{
  "hidden_size": 128,
  "tie_word_embeddings": true,
  "init_std_up": 0.0442,
  "beta1": 0.9
}
Each number is 128 + 32 x the weight over its row's rms, rounded and kept within 0 to 255. Layers, rows and columns count from 0. The size above them is the row's rms in percent of the matrix's.

# layer 10 MLP up, 384x128, rms 0.092, rows 100-204, columns 64-127
size [ 98  91 104 115  93  96  93 102  99  82 107  98 106  98  92 110 101 101  97  92 101  95 103 100 102 104  94  98  99  91 117 105 109 102  99 116  90 105  91 106  94 104 100 102 101  89 108  94 103 105  93  96  95  96  97 105 104 105  89  89  97  97  87  95 104 108 114  88  97  95  93  99  79 112 103 103  90  87  96  93  98 107  88  99  85 100 111  98  98  95 106 106  98 115 104 102 108  93  96 101 107  95  99  96  99]
[[128 164  92 120 151 155 174 161 152 140 155 173 112  52 115 135 136 146 115  94 227 136 106  92 134 107 129 130 177 107 147 136 192  79 164  90  90 110 128 125 157 100 127 169 168 138 122 146 144  87  99  54 113 102 148  97 134 179 121  86 160 141 112 153]
 [157 107  97 116  95 116 139 137 145 133 190 157 155 119 172 160 144  71 109 144 165 192 192  87 130  86 154 141  82 165 129 128 178  80 163 135  96 106 164 178  98 124  84 161 107 108 110 113 104 147 114 114 117 111 117 137  91 139  85 145 113 100 162 150]
 [134 130 143 108 120  70 137 172 161  77 168 136 108 157 133 142 127 185 127 103 140 168 140 126 119 109 103 125  97 118 133 114 156 204 128 165 164 115  98  97  92  63 142 142 163 133 136 102 106 156 148 152 116 142 134 134  87 176 174  20 158 106 134  94]
 [121 113 111 144 132 161 112 128 101 135 137 115 121 113 157 106 157 182 142 108 119 137 112 153 127 118 110 156  94 150 126  98 153 102 129 135 181  90 178 160 193 131 175 152 163 130  85 117 105 161 137 127 142 131 107  66 161 166  95 114 232 121  64  87]
 [176 122 129 168 144 129 151 177 153 190 136 183 158  97 153 162 146 121  95 128 117 122  67  76  55  73 134 117 206 107  93 122  84 122 135 147 199  99 117 130 177 184  70 170 143  96  93 101 131  77  85 129 132 102  96  98 138 116 144 137 124 145 100 147]
 [ 97 174 140 138 160 160 181 126 152 179 194 104 128 124 107 149 105 147  79 125 158 139  72 114 172 132 159 136 158  90 131  89 117 107 123  90 139 120 174 131 184 155 117 120 126  54  78 125 137 144 116  53 109 140  80 125 129 205 234 127 149 111 102 125]
 [ 79  87 147 203 135  94 142 112 185 135 118 133 152 110 124 124  94 147  68 130 125 108  89 152  90  73 177 145 169 119 117 106 109 158 109 163 136  57 127  84 137 134 176 155 103  72 110  83 110  92 132 147 105 133 163 137 137 107 188 155 130 135 116 122]
 [ 74  80 171 116 104  63 110 176 143  92 131 128 164 120 133 110 110 165 143 164 212 123 154 106  88 104 154 124 126  81  55 115 179 127 125 158 114  57 127 223 128 147  67 153 166  81  80 155 120 158 170 117 125 144 171 117  79 160 157 117 134 143  84  86]
 [164 114 133 125 134  94  96 127 110  96 146 109 162 124 131  84  82 185 114 115 141 203 107 103 168  84  93 137 143 148 159 110 120 120 160 172 163 148 149 190 167 200 122 179 181 129 137 115  92 123 132  92  67 127  29 109  88 106 199 108 135 140 105 105]
 [ 89 141 124 130 131 140 155 131 165 122 116  83 167 104 143  90 160 149 152 120 185 197 141 106 168 119 170 119  87 120  23 119 142  95 117 148 104 134 159 181 162 112  83 105 139 137 135 102 134 155 101 155 160 119 156  43  88 134  98  80 135  71 112 136]
 [ 65 103 147 100 142 143 135 175 162 103 115 111 186 136 142 120 150 192 145 165 125  92 132  95 165 105 147 142 211  81 122 100 104 157 100 127 162 101 147 184 181 142  74 129 141 116  80 143 217 114 135 108 128 199 175  99 129 140 213  89  94 107  62 158]
 [100 138 116 114 112 163 111 110 131 128 135 132  96  97 210  54 111 120  73 132 210 176 113 108 119 132 180 189 146 108 155 119 138  83 124 120 141 100 140 109 103 123 108 149 131 127 103 111 184 138  76 141 115 167 168 140 130 142  78 114 124  79 124  59]
 [180  88 135 104 139  75 168 117 111 161 155  81 108 114 125 130 229 101 130 110 154 124 148 129  79 105  98 166 139 126 166  86 163 120 151 150 136 116 116 174 148 143 164  96 197 153 120 107 132 123 131 141  93  93 157 116 148 161 176 102 169 139  98 137]
 [106  68 176 156  91  26 107 160 145 100 192 132  94 143 106 145 150 120 129 101 151 123 179 137 169  97 133 125 133 135  68 133 126 119 115 137 121  78 125 124 155 132 108 185 114 146 135 145 106  83 201 114 155  88 168 165  98 180 130 141 126 132 146 128]
 [125  96 177  98 118 119 196 191 113 140 180 168 142 103 141 110  93 115 172  90 120 126 117 138 128 100  80 125 124 167 120 128 183 101 160 156 122 141 128 192 157  98 185 142  52 118 101 152 156 150 122 123 123 139 140 107 190 216 100 125 120 137 103  85]
 [ 98 143 128  85  54 120 170 146 138 103 144  85 151 109 193 121  89 164  91 134 163 119  62 142  78 148 154 102 190 107 130 115 193 147 142 124 118  91 203 144  79  89 121 131  86  90  95 120 133 155 115 132 125 129 155 132 131 176 156 119 112 122 116  76]
 [133  91 136 113  91 160 169 152 107 126 157 140 140 106 126  63 158 128 120  85 144 129 122 137 127  89 160  76  78 147 118  32 149 129 132 125 146  96 148  94  84 155 128 170 103 135 124 102 126 154 118 121 127 173 102 100  92 144 200 116 114 162 169 136]
 [ 62 132  86 124 144 103 169 136 159 162 109  63  99  88 119 130 132 174 109  89 132 112 103 131 142 102 107  80 111 137  98 131 130 119 151 165 147  90 167 132 193 123 144 131  91 130 137 128 106 140 111 143  98 172  63  80 125 126  91 150 138 136 109 145]
 [100 118 129 119 124 122 174 127 138 143 137 113 102 150 174 136 135 180 116 137 126 186  88  95 130  98 115 101 161 111  99 128 128 150  97 158  93 104 170 106 131  71 112 144  92 122 139 158 164 110 143 131 130 195  82  97 173 208 139  93 120  92 115  45]
 [168  89  81  99  95 106 154 175 114 107 121 139 177 138 157 161 157  82 177 168 114 178 135 122 131 124 140 195 116 142  27 146 126 171 112 179 181 112 155 137 139 154  95 109 163 127  49  58 126 150 114  59 139  93 137  97 101 140 124  99 170 110 150 116]
 [144 116 119 122 192  84 140 115 161 159  86 127 140 165 138  91 124 135  67  62 152 146  94 151  60  71 148 146 141 106 112  74  95  81 130 153 248 106 136  97 159 106 143 164 107 136 131 130 149 146 144  83 121 182  99 102 105 117 146 132 158 130 120 125]
 [125 142 151 164  99 132 119 157 138  62 129 119 126  94 128 156 110 150 117 111 111 157 126 148 122 109 168 227 206  63 114 120 172 149 154 142 132 106 117 168  97 163 104 147 166 136 132  99 110  78 115 165 117  50 114 142  69 144 159 101 144  99 138 180]
 [138 140 137 115 156  58 154 126 114  96 109 165 133 179 107  87 186 157 166 108 225 131 107 130 161 117 123 165 114 131  82 131 173 138 132 148 157 109 138 200 170 164 109  90 120  89  56 109 108 154 106 124  96 106 125 151 123 101 172  38 142 137  74 122]
 [129 143 100  90  96  96 123 151  96 150 168 145 215 147 100  89 202 123 179 103 122 119 168 120 157 118 177 181 129 101 112  61 163 106 120 147 130 111 131 145 138 104 156 158 144 116  95 109 131 148 126 116 127 147  88 107 101 148  82 120 124 166 153  52]
 [128 146 159  90 107 141 193 155  85 125 149 142 180  96 160 167 120  81  86 128 130 169 160  77  93  93 172 126 127  99 131 126 111 132 100 140 101  91 148 142  89 100 139 157  96 119 113 125 167 152 142  94 114 139 133 111 117 221 146 124 111 116 151 106]
 [139 100 128 114  90 174 179 161 194 111 163  88 169  83 134 149 126 118 147 113 146 173 137  21 147 152 146 115 178 115 104 109 100 131 117 147 136 128 158 109 203 178 146 133 128 127 124 135 138 125 130  84 122 195 148 141  88 123 220 114 134 113  99 114]
 [117 120 106  82 109  67 148 140 172 105 140 104 128 169 186 111 150 105 113 160 130 154 111 128 108 131 133 199 161 152  96 112 145 130 142 139 100  98 130 169 126 113  96 104  79 138  89  89 129 170  85 104 123  73  89 108  97 161 117 128 131 156  76 120]
 [101 143  94 102 120 134 160 141 140 131 148 155 136  51 144 147 199 115 116  92 115 118 106 153 109 164 139 120 143 146 109  89 140 119 155 173  89 141 134 115 130 118 136 154 120 118 126 119 122 152  74 154 106 178  46  95 147 103 177  82 122  79 158 105]
 [157  81  57  73 127 176 156 131 132 153 109  75 186 117 176 139 131  86 137 113 114 184 139 120  92 145 126 113 183 127 146 160 117 102 124 151 162  92 151 160 184 160 114 124 195 141 104 120 143 118 137  62 101 129 105 173  44 133 149  93 150 117  68 115]
 [ 64 116 114 128 115 154  94 155 120 185 105  76 136 142 138 117 161  92 125 156 105 163  80  38 105 136 124 141 124  71 155 158 135  92 137 137 125  72 120  97 133 175 176 186 157 122 120 100 160 146 139 149 123 132 159  87 178 157 132 106 166 123 124 115]
 [ 72  85 132 185 149 205 151 137 109 176 136 160 168 118 132 125 124 163 111 143 119 123 136 132 126 109 160 135  85  98  74  42 121 104 138 160  99 112 127 173 139 177  85  94 108 113 113 100 168 148 136  77 140 148 170 119 118 145 125 144 172 155 148 118]
 [ 61  83 158  65 145 104 185 109 109 156 178 171 141 105 159 146 108 144 113  83 149 143 105  79 156  85 174 110  63  59  96 122 127 137 170 182 124  94 125 112  81 118 141 192 152 121 143 126 119 121 110 139  71 148  75  84 167 125 109 134 110 144 131 124]
 [131  66 214  83 138 148 137 146 126 161 104 123 138 143 184 148 115 178 117  85 169 111 158 146 133  65 157 115 210  86 150 124 112 101 142 102  98 127 137 140 119 144 117 142 138 188  99 108 157 111 163  92 109 148 110 134  77 130 131 157 190 155 130 108]
 [106 109 138 162 121  71 202 130 138 153 100 169 138 143 171 141 102 118  84 144 161 147 134 155 113 129 145 190 107 161  91  93 140 105 130 171  98  92 147 195 158 153 153 169 119 224 100  92 159  62  85 120 173 146  83  73 104 124 168 165 132 116 145  84]
 [ 95  89 137 109  62 212 141 134 132 159 175 120 167 128 128 127 158 104  92 141 127 149 133  87 121 140 125 110 127  83 166  94 221 128 153 112 103  94 148 175 211 154 127 112 159  92 152 143 136 149  78 170 113 174 157 134 128 123 128 134 127 124 146 130]
 [120 139  99 106  84  95 120 169  91 130 144 185 131 126 141  81 147  90 112 142 134  88 137 109  94 120 130  95 137 113 110  78  99 126 146 183 127  95  97 147  86 126 109 117 142 202 122 141 147 150 155 143 124 126 155 100 131 173 130 104 133 130 162   8]
 [133 139  41 121 117 151 154 189 100 130 118 157 126 140 178  70 149 105  99 109 116  93  92 174 101  85 145 116 139 116 131 132 138  80 138 173  96 162 127 100 150  86 140 125 141 136 108 109 219 160  83 142 121 113  88 125 145 124  88 163 105  86 107 141]
 [ 65 108 130  86  99 135 163 138 121  76 136  63 115 115 179  96 138 172 134 100 122 131 116 105  85 145 149 146 118 102 138 128 127 109 172 130 100  74 153 184 110 107 150 140  91 119  90 115 198 154 142 146 136  71 151 147 158 152 125  78 131 140 172  94]
 [138  68 171 167 119 107 122 140 129 167 163 120 159  84 135 137 183  55  81 111 113 126  99 143 101 134 143 138 120  78 122  89 100 113 131 173  96 117 133 108 115 166 163  67 199  45 146  85 190 154  95 124 122 123 147 169  91 154 133 143 136 125 131 108]
 [128 129 131 115 116 103 127 167  88 183 134 153 134 124 166 156 113 120 106 123 144 162 155  65 178 114 153  85 132 101 115 138 126  95 149 132 203 131 165 138  86 121 158 142 149 101 114 129 110 114  70 120 120 151 131 125 180 129 168 118 146 141  91 101]
 [117 114 104 161 129  88 139  94 147  61 151 132 199  97 141 135 120 201 105 109 121 106  72 147  68 139 179  91 122 122 125 151 183  88 155 146  91 121 183 142 141 104 116 145 113 108 138 127 131 186  96  93  85 117 115 158 136 138 163 134 174 107 147 104]
 [116  91 122 178 143 124 169 141 170 109 100 120 138  45 121  96 105 153 102 159 168 136 128 153 101 137 186  95  98 136 140  91 125 176 113 131 121 122 170 196 126 114 204 109 163  99 110 129 131 110 128 163  95 166  95  59 139 146 107 142 176  77 139 159]
 [121 106 147  94 118  75 151 136 130 119 161 176 130 157 152 126 189 119 114 107 185 151 136  93 111 117 150 183  85  77  80 135 129 140 100 140 145  75 152 110  86 125 147 131 115 173  61 100 132 103 143 115 143 100  70 125 115 168 100 109 104 194 116 153]
 [137  65  88 174 146 150 149 152 102 113  86 126 132 104 160 147 123 140 123 114 135 139  79 127 151 104 154 175 155 120 128 120  97 115 132 152 156 102 155 171 149 145 129 184  76  89 135 113 126  98 120 108 137 102  86  76 109 184  86 151 183 139  81 108]
 [154 113 119  81 136 170 186 173 121 139 135  99 121 163 179 137 132 160 146 157 107 183 131 121  92 158 188  94  55 126 171 105 134 125 107 128 138 139 149 175  92  74 143 156 137 150 122  76 196 161 110 169 117  67 145 146  66 120 147 154 126 169 161 169]
 [111 160 128 135 106 140 100 159 112  90 154 150 126 145 168  82 130 155 135 145 103 138 139 183 129 108 114 110 126 140 153 172 177  99 172 140 113  56 143 195 151 122 166 116 173  70  76 107 101 122  87  42 126 154 102 140 118 167 129 170 108  93 100  85]
 [ 51 125 118 102 145  94 119 109 124 140 144 143  93  64 141 147 112 130 113 165 122  70 142 100 152  76 200  87 122 178 155  56 197 127 148 101 195 132 136 101 160 142 109 141 144 151 108 140  96 123 151 129  60 121  73 108 163 181 143  87 183  79 124 150]
 [120  69  60 191  89  58 121 146  93 127 128  93 122 144 145 135 178 130 153 152  92 123  85 125 111 131 120 170 123  96  54 134  96 103 172 180 134 129 157 156  99  90 158 156  99 185 131 136 132 106 115 134 140  52 122 103 182 146 101 140 100 126 140 106]
 [110 172 146 186 112 117 115 158 126 105 144 121 208 113 153 131  82 202 103 172 152  97  99 172 100 133 149 126 130 134 120 118 136 108 167 117 164  99 133 125  93 125  94 182 136  81 110 127 170 116  95 109 132 136 110 131 110 119 100 115 114 111 126  60]
 [136 138 125 142  92  90 185 139 144 164 155  97 128 135  86 130 110 148 157 153 170 146  77  89 129  63 177 153  81 134  93 132  61 188 145 147 216  83 185 109 162 111 130 135 114  76 130 103 148 135 108  72 112 151  88 117 193 201  95 143 102 130 160 123]
 [116 159  78 159 118 166 137 150 176 115 189  88 114 100 134 161 115 117  98 114 139 142  88 126  96 126 135  65 130  66  83 128 115 134 130 125 198 151 135 118 129 118 127 150 131 147 165 101 108  97 176  91 121 162 107  72 163 163 185 151 120 121  77 106]
 [ 44  99 106 139 104  96 185 187 126 138 123 130 142 149 130 139 114 134 138  98 122 126  99  83 121  78 142 101 147  92 145 141 182 136 198 169 159 114 180  94 171  92  75 136  95 166  98 143 112  89 120 102 143  60 152 114 116 128 175  63 126 138  65  80]
 [124 132 105 103  62 121 156 177 120 135 169 118 104 120 174 143 150  95 122 136 155 114 165 103  95 126 118 194 169 155 147 162 137 110 118 144 188 129 113 131 182  88 108 164 163 122 162 141 145 110  79 131 136  90 160 106 173 176 133 113 144 135  89  83]
 [ 94 134 140 156 111  96 138 139 120 156 197 155 160 137 123 136 119 114 116  89 128 169 118 128 167 118 115 115 147 139 115 125 117 156 162 140 116 118 103 102 134 131 185 157 145 109 144 141 134 143 107 170 129 116  46 106 134 112 172  82 122  92 109  72]
 [ 96  82  76 108 134 108 139 161  94 137 109 100 149 135 117 112 131 140 102 150 103 137 174 136  48 116 174  94 197 137 129  86 124 128 130 167 165 124 131  96 167  80 128 127 200 117 172 116 173 166 140  84  76 125 132  91 147 124 127 124 107 172 140  89]
 [101 128 143 171  70 149 128 150 133 147 118 150 114 129 140 137 128 121 131  59 126 137 131 122 176  96 137 139  66 128 129 116 119 119 109 126 122 169 118  59 146  91 142 117 105  91 113 116 188 141 104 148  98 104 114 124  94 177 175 157 139 134 175 100]
 [117  77 113 116  50  76 179 131 136 141 106 132 157 114  99 184 133 125 113 121 105 143 105 124 137  73 146  90 175 127 112 107  79 117 140 138 146 138 209 106 147 127  78 177 100 133  29 119 143 142 142  60 126 106  96 139  90 129 184 102 144 111 102 118]
 [104  57 104 135  78 116 143 111 112 175 129  88  94 105 195  80 170  84 137  84 164  92 149 112 129 126 140 106 146 138 142 134 138 135 179 111 141 104 160  88 147 133 142 156 160 145 139 123 170 110 106 111 125 132 157 142 164 122 119  53 120 140 135 108]
 [ 70 105 125  99  50 108 144 171 147  81  94 110 153 154 136  62 117 119 106 129 147 111  95 103 147 132 110 140 214  70  69 108 107 122 171 137 176 125 150 120 146 102  66 160 109  82  88 127 140 159  96 164 124 126 122 117  93  95 191 134 123 114 118  51]
 [ 63 100  90  63 119 101 149 176 133  85 118 149 136 102  96 144 118 146 161 121 132 152 156  41 161 155 177 181 145 134 153 122 195 137 189 128 213 125 110  98 144 143 129 158 172  63 102 105 112  98 155 124 143  77 127 162 128 129 120 133 170 132 169 135]
 [109 135 128 158 111 114 178 155  81 115 142  66 177  86 143  80 110 125 175  57 105 166  93  82 107  82 134 100 165 136 144 116 168 105 167 112 125 132 128  97 111 117  87 183 101  92 132 166 134 140 150 174 116 143 135  85  80 168 166  57 147 138 122 136]
 [117 151 132 107 145  98  88 177 190 131 175  77 105 118 137  91 163 192  96 168 130 139 167 136  96 146 128 111 190  96  90  88 136  93 176 166 143  76 167  90 157 179 164 103 168 126 139 129 136 112 100 116 137  68 119 107 122  96 140 148 106 153 121 131]
 [145 145 148 153  82 190 174 134  88 109  91 152 136 122 177 148 117 149 149 136 215 172 139  83 125 129 138 138 111  88  64 155  95  66 188 124 135 154 144 122 108 170 118 150 119 147 108 121 193  58 130 138 149 153 134  46 149 151 102 105 177 143 107 107]
 [125  95 142 161  73 127 102 143 141 144 138 189 163 118 112  79 144 122 112 110 160 137 186 139 136 129 171  93 143 181 171 107 123  87 145 157 115 123 142  94 152 137  86  90 174 101  85 130 209 135 124  73 103 179 145 130 113 166 156 153 140 118 157 133]
 [145 164  90 186 104 155 136 157  72 148 132 162 110 113 113 143 149 175 134  78 175 141 116 121 108 128 184 100 120 124 134 116 122 154 143 178 163 147 131  77 139 118 131 132 168  77 152  70 126 163  88 140  88 171 181  82 121 149 179  69 140  44 164 135]
 [ 90 102  46 116 117 170 159 150  94 160 153 111 104 141 126 134 123 134 129 123 133 158 166 122  96  92 161 158 124  51  74 140  94 106 131 144 144 123 183  95  97 104 153 177  89 169 133 125 126 120 170 164  96 146 123  79 156 152 121 127 141  95 145 137]
 [128 137 196 176 103 145 183 148 136 140 125 133 148  52 147 133 135 144 120 100 150 138  91 135 153  84 181  60 175  89 144 131 118  84  94 109 174  90 181 118 143  74 104 134 137 155  97 118 175 132  76  74 111 185 110 120 154 140 140 112 107 143 117  82]
 [ 62  86 143 152  62 110 143 129 139 165 139 178 117 133  75 134  92 101  94 167 163 165 132 114 100  93 150 111 116  92 101 127 215 132 111  96 174 127 147 164 185 166 132 202 149 104 113  86 115 127 175 130 158 119 152 178 115 170 100 131 148 165 137 112]
 [105 101 164 138 149 113 115 140 109 168 130 103 123 151 154 146 136 168 126 171 141 125 130 100 107 120  93 110 141 111 136  90  73 138 160 159 166 111 138  91  99 116  87 180 148 167 117 147  95 150  99 124 119  70 103  81 122 133 116 164 226 130 111 161]
 [132 101  73 140 117  64 162 166  98 116 127 143 147  74 198 123 153 175 156 125 151 163 146  86 158 104 159 168 101 137 178 123 172  88 148 135 106  90 148 109  91  75 144 153 145 117 143 137 117 171 100  96 127 140 117 128 181 124 135 163 124 108 177  82]
 [ 86  97 158 168 172  80 118 148 134 200 137 111 164 147 113 116 167 108 122 139 105 124 131 197 139 138 187 134  93  85  70  92 114 127 158 161 147 142 111 139 156 180  99 141 177  86 101 110 173 100 136 141 101 121 141 121  61 128 137  70  96  86  96  27]
 [146 105 125 150  84 137 128 162 154 107 130 139 110 124 150 152 151 198  75 119 122  95 111 138 132 104 142 174 121 100 155 132 141 117 142 149 132 102 127 149 170 119 118  93 102 144  95 107 158  32  97  73 121  66  93 144  92 190  90 200 177 115  87 118]
 [ 86 138 183 112 109 122 181 125 120  98 132 190 139 158 121 149 152 113 115 137 140 175  96  75 100 110 179  94 104 101 105 119 185 106 146  91 147 112 162 180 145 128 127 142 104 130 109  88 134  63 166  83 137  69  95 106 143 139  85 164 147 139  73 122]
 [149  99 104 170 125 137 122 125 126 161 120 188 143 120 179 124 190 169 104  66 125 107 133  88  74  95 114 124  46 111 169 104 166 135 195 141  72  96 105 122 132 119 124 121 186 139 104  77 195  84  94 116 100 131  83 124 109 142 118 122 157 148 154 101]
 [ 94  97 129 126  70 127 139 146 135 102 138  52 116  98 139  94 167 121 189 154 150 163 195 137  93  74 156 150 125 112  98 145 131 106 114 106 160 138 158 135 158 139  83 117 156 148  86 127 110 219 139  72 148 112 135 104 117 157 112 117 134 151 151 130]
 [ 91 139 170 181 130 121 137 137 172 115 169 169 109 134 106 112  63 145  29  62 205 158 172 116 128 123 110 110 157 162 152  93 158 194 188 142 161  97 129 129 114  52 143  88 168 155  89  88 114 152 117  95  81 108  92  79 134 131 147  88 121 158 163  69]
 [ 93 109 175 142 110 131 118 188  83 181 175 129 138 133 112 123  88 145 118 101  99  73 114 147  75 163 138  99 132  93 120 140 174  62 135 175 144  97 126 162 158 112  96 144 146 172 122 155 180 181 138  75 111 158 171  99 139 106 130 157 137 201 136 118]
 [120 155 101 156 108 131 155 195 174 125 115 149 168 107 120 134 138 149  88 156 136 172 133 157 154 147 185 157  98 131 155  53 145 105 135 168 101 137 116 149  75 142  57 160  86  93 159 131 113  62 117  32 133 133 140 120 140 152 133 153 135 118 138  88]
 [ 74 161 100 172  91 148 118 130  98 140 102 130 253  96 118 169 162 148 138  99 127 132 100  81 127  60 160 103 130 161 143  71  89 152 143 111 163 145 133  97 141 134 143 144 123 130 121  57 137 114 113  90 130 138 100 103 130 120 158  96 133 194 102  49]
 [ 68  41 155  88 165 106 111  96 156  77 121 156 164 100 203 118 119 165  90 118 175 113  83  83 129 130 134 197 140 131 130  72 182 111 162 162 165 114 136 194 141 140 174 142 118 142 122 165 105 163 125  92  86 178 104 143  62 143 102 151 168  94 175 117]
 [123 114 114 189 107 102 120 130 111 136 168 148 169  99  92 129 109 112  78 147 137 136 125 175 167  94 123 150 109 120 141  91 132  87 197 162 102  83 115 115 173 107  96 108 110 125  51 129  95 185 127 127 116  84  66  91 156 154 119 148 169 184 147 168]
 [114 134 160 187 114  98 155 127 176 112 108 176 139  81 149 114 109  84  74 108 215 179 119 147 159 100  95 148 109 145 125 125 127 109 122 146 133  90 181 121 140 143 104 139  70 170   0 108 130 171 124 139 132 146  96  83  62 123 143 141 155 123 141 150]
 [127 123 113 177  62 142 128 129 197 170 154  92 157  84 121 113 129 125 113  71 160 122 153 131 118 109 150 123 184  73  81 156 173 158 137 106 178 102 127 136 149 169 101 153 149 112 131  81  96  94 167  74 141  83  85 156 130 115 132  98  79 137  93  71]
 [131 135 146 142  81 149 200 166 136 148 161  71 159 119 137 159 146 126 121 121 163 121 114 130 161  96 155 158 139  86 127  83 103 124 158 143 162  95 110 158 117  76 154 118 199  60 134 100  50 143 160 147  66 172 135  98 167 141  83  79 126 112 114 159]
 [118  39 124 108  92 109 135 164 183 153 134 134 140 110  93 171 154 103  91 220  88 122 147 104 162 149 132 163 177 101 124 108 120 124 191 144 122 138 122 173 150 163 168 175 136 151 142 123 131 144 160 147 153  35  91 161 169 171 165 135 182  79 120 106]
 [149 109  90 170 113 153 160 165 101 151 132  92 128 128 120 140 137 116 137 141 112 198 165  69 115 100 209 142  66 122 108 129 112 158  89 123 153  75 172 109  90 163 142 138 166  98 136  84 174 152 139 129 146 114 142  64 145 160 116 115 161  94 127  87]
 [ 96 120 151  98 153  89 152 114 156 178 137 144  91 152 145 135 225 155 124 116 118  98 123 136 146 132 117 136 113  99 104  93 131 139 157 181 122  73 149 145 147  80 141  89  86  87 107 115 208  97 153  90 111 156 121  72 141 134 128 154 178 103 179 105]
 [ 98 134 145  88 107 131 156 138 148 164 139 119 129 145 123 113 151 105 162 120 104 141  82 116 115 131 167  86 149 152 122 146 127 178 131 189 133 126 175 168 162 109 108 143 137  64 145  63 166 132 131 110 114 156 154  59 222 157 113 155 123 110 157  72]
 [ 83 195 125 171 142 125 145 171 176 184 164 149 194 134 133 120  97 159 123  84 153 151 100 141 126 105 127 114  78  56 101 126 114 147 120 187 118  87 121 102 136  66  93 148 124  81  77 127 142 138 125 115 144 152 130  69  93 142 140 115 155 156 191 123]
 [ 96 106 151 130 120 170 182 119  70 153 148 145 151 117 134 129 104 164 137 135 117 173  65 170 107 133 178  76 144 132  79 149  99 137 157 126 168 104 189  98 149 127 109 127 112  57 139  92 170 141 162 129 136 194 167  61 113 142 158  74 181 159  82 113]
 [121 119 147 149 105 127 131 158 108 115 146  43 194  93 188  80 122 129 160 122 164 168 158 131 117 127 175 158  77  77  78 139 113  79  99 179 144  88 194 178 117  98 101 181 131 108 134 129 167 159 149 126 122 136 172 116 131 161 121 163 185 148 175 118]
 [126  88 168  83 151 135 142 167 136 153 189  76  96 136  77 146 130 116 139 121  99 161  64 124 107 123 148 115 146  67  65  35 104 152 125 165 130  85 140 113 139 208 101 135 132  86  92  94 182 186 125 150 118 125 128 120 136 169 183 101 120 150 161 122]
 [102 170  86 156 175  86  95 158 108 195 159 141 120 119 165 205 155 125  80  87 167 125 127  93 132 142 106 201 140 125 110  84 129  97 134 159 159 147 112  72 185  72 129 117 128  95 142 131 105  94  79  43 116 113  97  82 175 107 192 138 149  82 193 174]
 [136 117 146 122 131 153 206 163 117 143 130  49 213 136 188 105 195 151 118 160 118 164 124 140  66 159 137 131 128  95 133  86 101 145 139 142 135  95 179 159 142  79 179 125 151  72 118 108 192 162  80  96 139 187 138  89 141 140  89 114  98 124 136 152]
 [151 119 100 130 104 170 154 159 118 124 189  82 156 137 177  59 116 123 141 100 160 150 172 120 128 101 140 140  74  91 102 128 111 137 138 170 155  78 127 135 118 136 199 121 186 165 144  62 134 163 171  63  90 151 140 116 144 144 107  92  78 115 131 115]
 [ 91 118 116  93 110 145 145 135 139  83 100 164 101 147 165 183 146 116  81 111 115 144 105  93  99 118 139 162 169 140 178 100  98 140 133 164 140 129 140  93 107 166 188 120  99 207 153  80  93 120  90 103  92 156 154 166 153 148 119 132 130 177 122  53]
 [ 99 129  86 105 116 170 126 178 126 104 157 107 188 124 196 104 125 147  94 186 112  93 125 140 105 141 169 141 173 147 150 110 187  91 132 178 204  86 138 213 152  74 122 112 122 114 132  85 203 163  95  40 165 120 184 103  95 140 114 168 126 147  78 100]
 [136 178 141 106 161 141 133 143 138 163 140 173  90  91 130 118 150 130  35 142 107  97 109  98 106  76 152  66 195  96 137 107 114 116 122 175 119 114  98  80 155 142 150 124 170 115  72 144 203 110  82  82 128 121  76 103 107 122 132 159 154 122  94 174]
 [124 151 109 107 110 137 128 196 120 153 153 155 148 138 123 186  89 167 166 101 160 182 181  88 123 112  96 110 162  94 107 138  80  68 142 176 108 126 142 140 139 101 149 125 119 143  92 124 121 107 128  72  92 134 143 142 145 173 151 106 102  87 160  96]
 [ 78 124  91 173 145  88 139 115 134 112 125 133 152  68 113  84 135 177  89 104 188 120 144 135 124  87 142  90 131  65  76 150 156 115 120 105 156  47 157 123 136 169 105 102 134 102  67 115 128 125 138  97 104 114 107  95 213 154 101 121 167 171 137 126]
 [ 78  59 127 121 105 145 163 193 168 136 157  65 115 149 159 140 139 148 115  91 123  86 133 101 161 137 125 138 175  96 158 108 112 190 130 143 167 111 128 118  92 140  83 206 103  98 107  78 136 138 117 118 120 109 103 143  86 134 170 157 154 149 170  90]
 [122 119 166 135  74 100 136 154 169 128 109 190 131 155 130 132 129 159  52  95 203 142 139 131 144  82 137 105 131 117 145 100  71 152 155 101 171  47 158 134  86 155 159 135  79 186 140 122  98  93  65 106 126  91 121 129 140 112 145 123 142 149 139  93]
 [ 99 160 103 125 110 117 154 152 135 113 135 106 134  75 120 107  87 118 105 174 193 206  92 142 119 142 214 184  89 192  46  92 208 131 112 154 142 109 142 114 123  71 135 118 108 164 128 108  94 137 143 139  88 133  95 109 137 117 145 115 126 157 124 134]
 [ 81 141  82 145 154 156 192 117 175 203 157 118 154 128 100 157 167 153 109  95 144 111 135 119 148 102 193 137 139 113 101  75 118 158 138 110 137 138 112 157 127 118 152 155 140  87  92 109 130 125 126 101  93 140  78 128 112  94 171 190  98  73 111 106]
 [ 79 127 132 149 135 101 121 201 133 124 134 169 152  93 128 138 165 139  92  45  98 154 104 101 162  61 104  90 114  36 123 108 100 115 138 138 130 119 138 118 143 110  76 125  68  91 110  97 181  79 131  41 130 154 149 127 119 118 131 165 111 152 119 125]]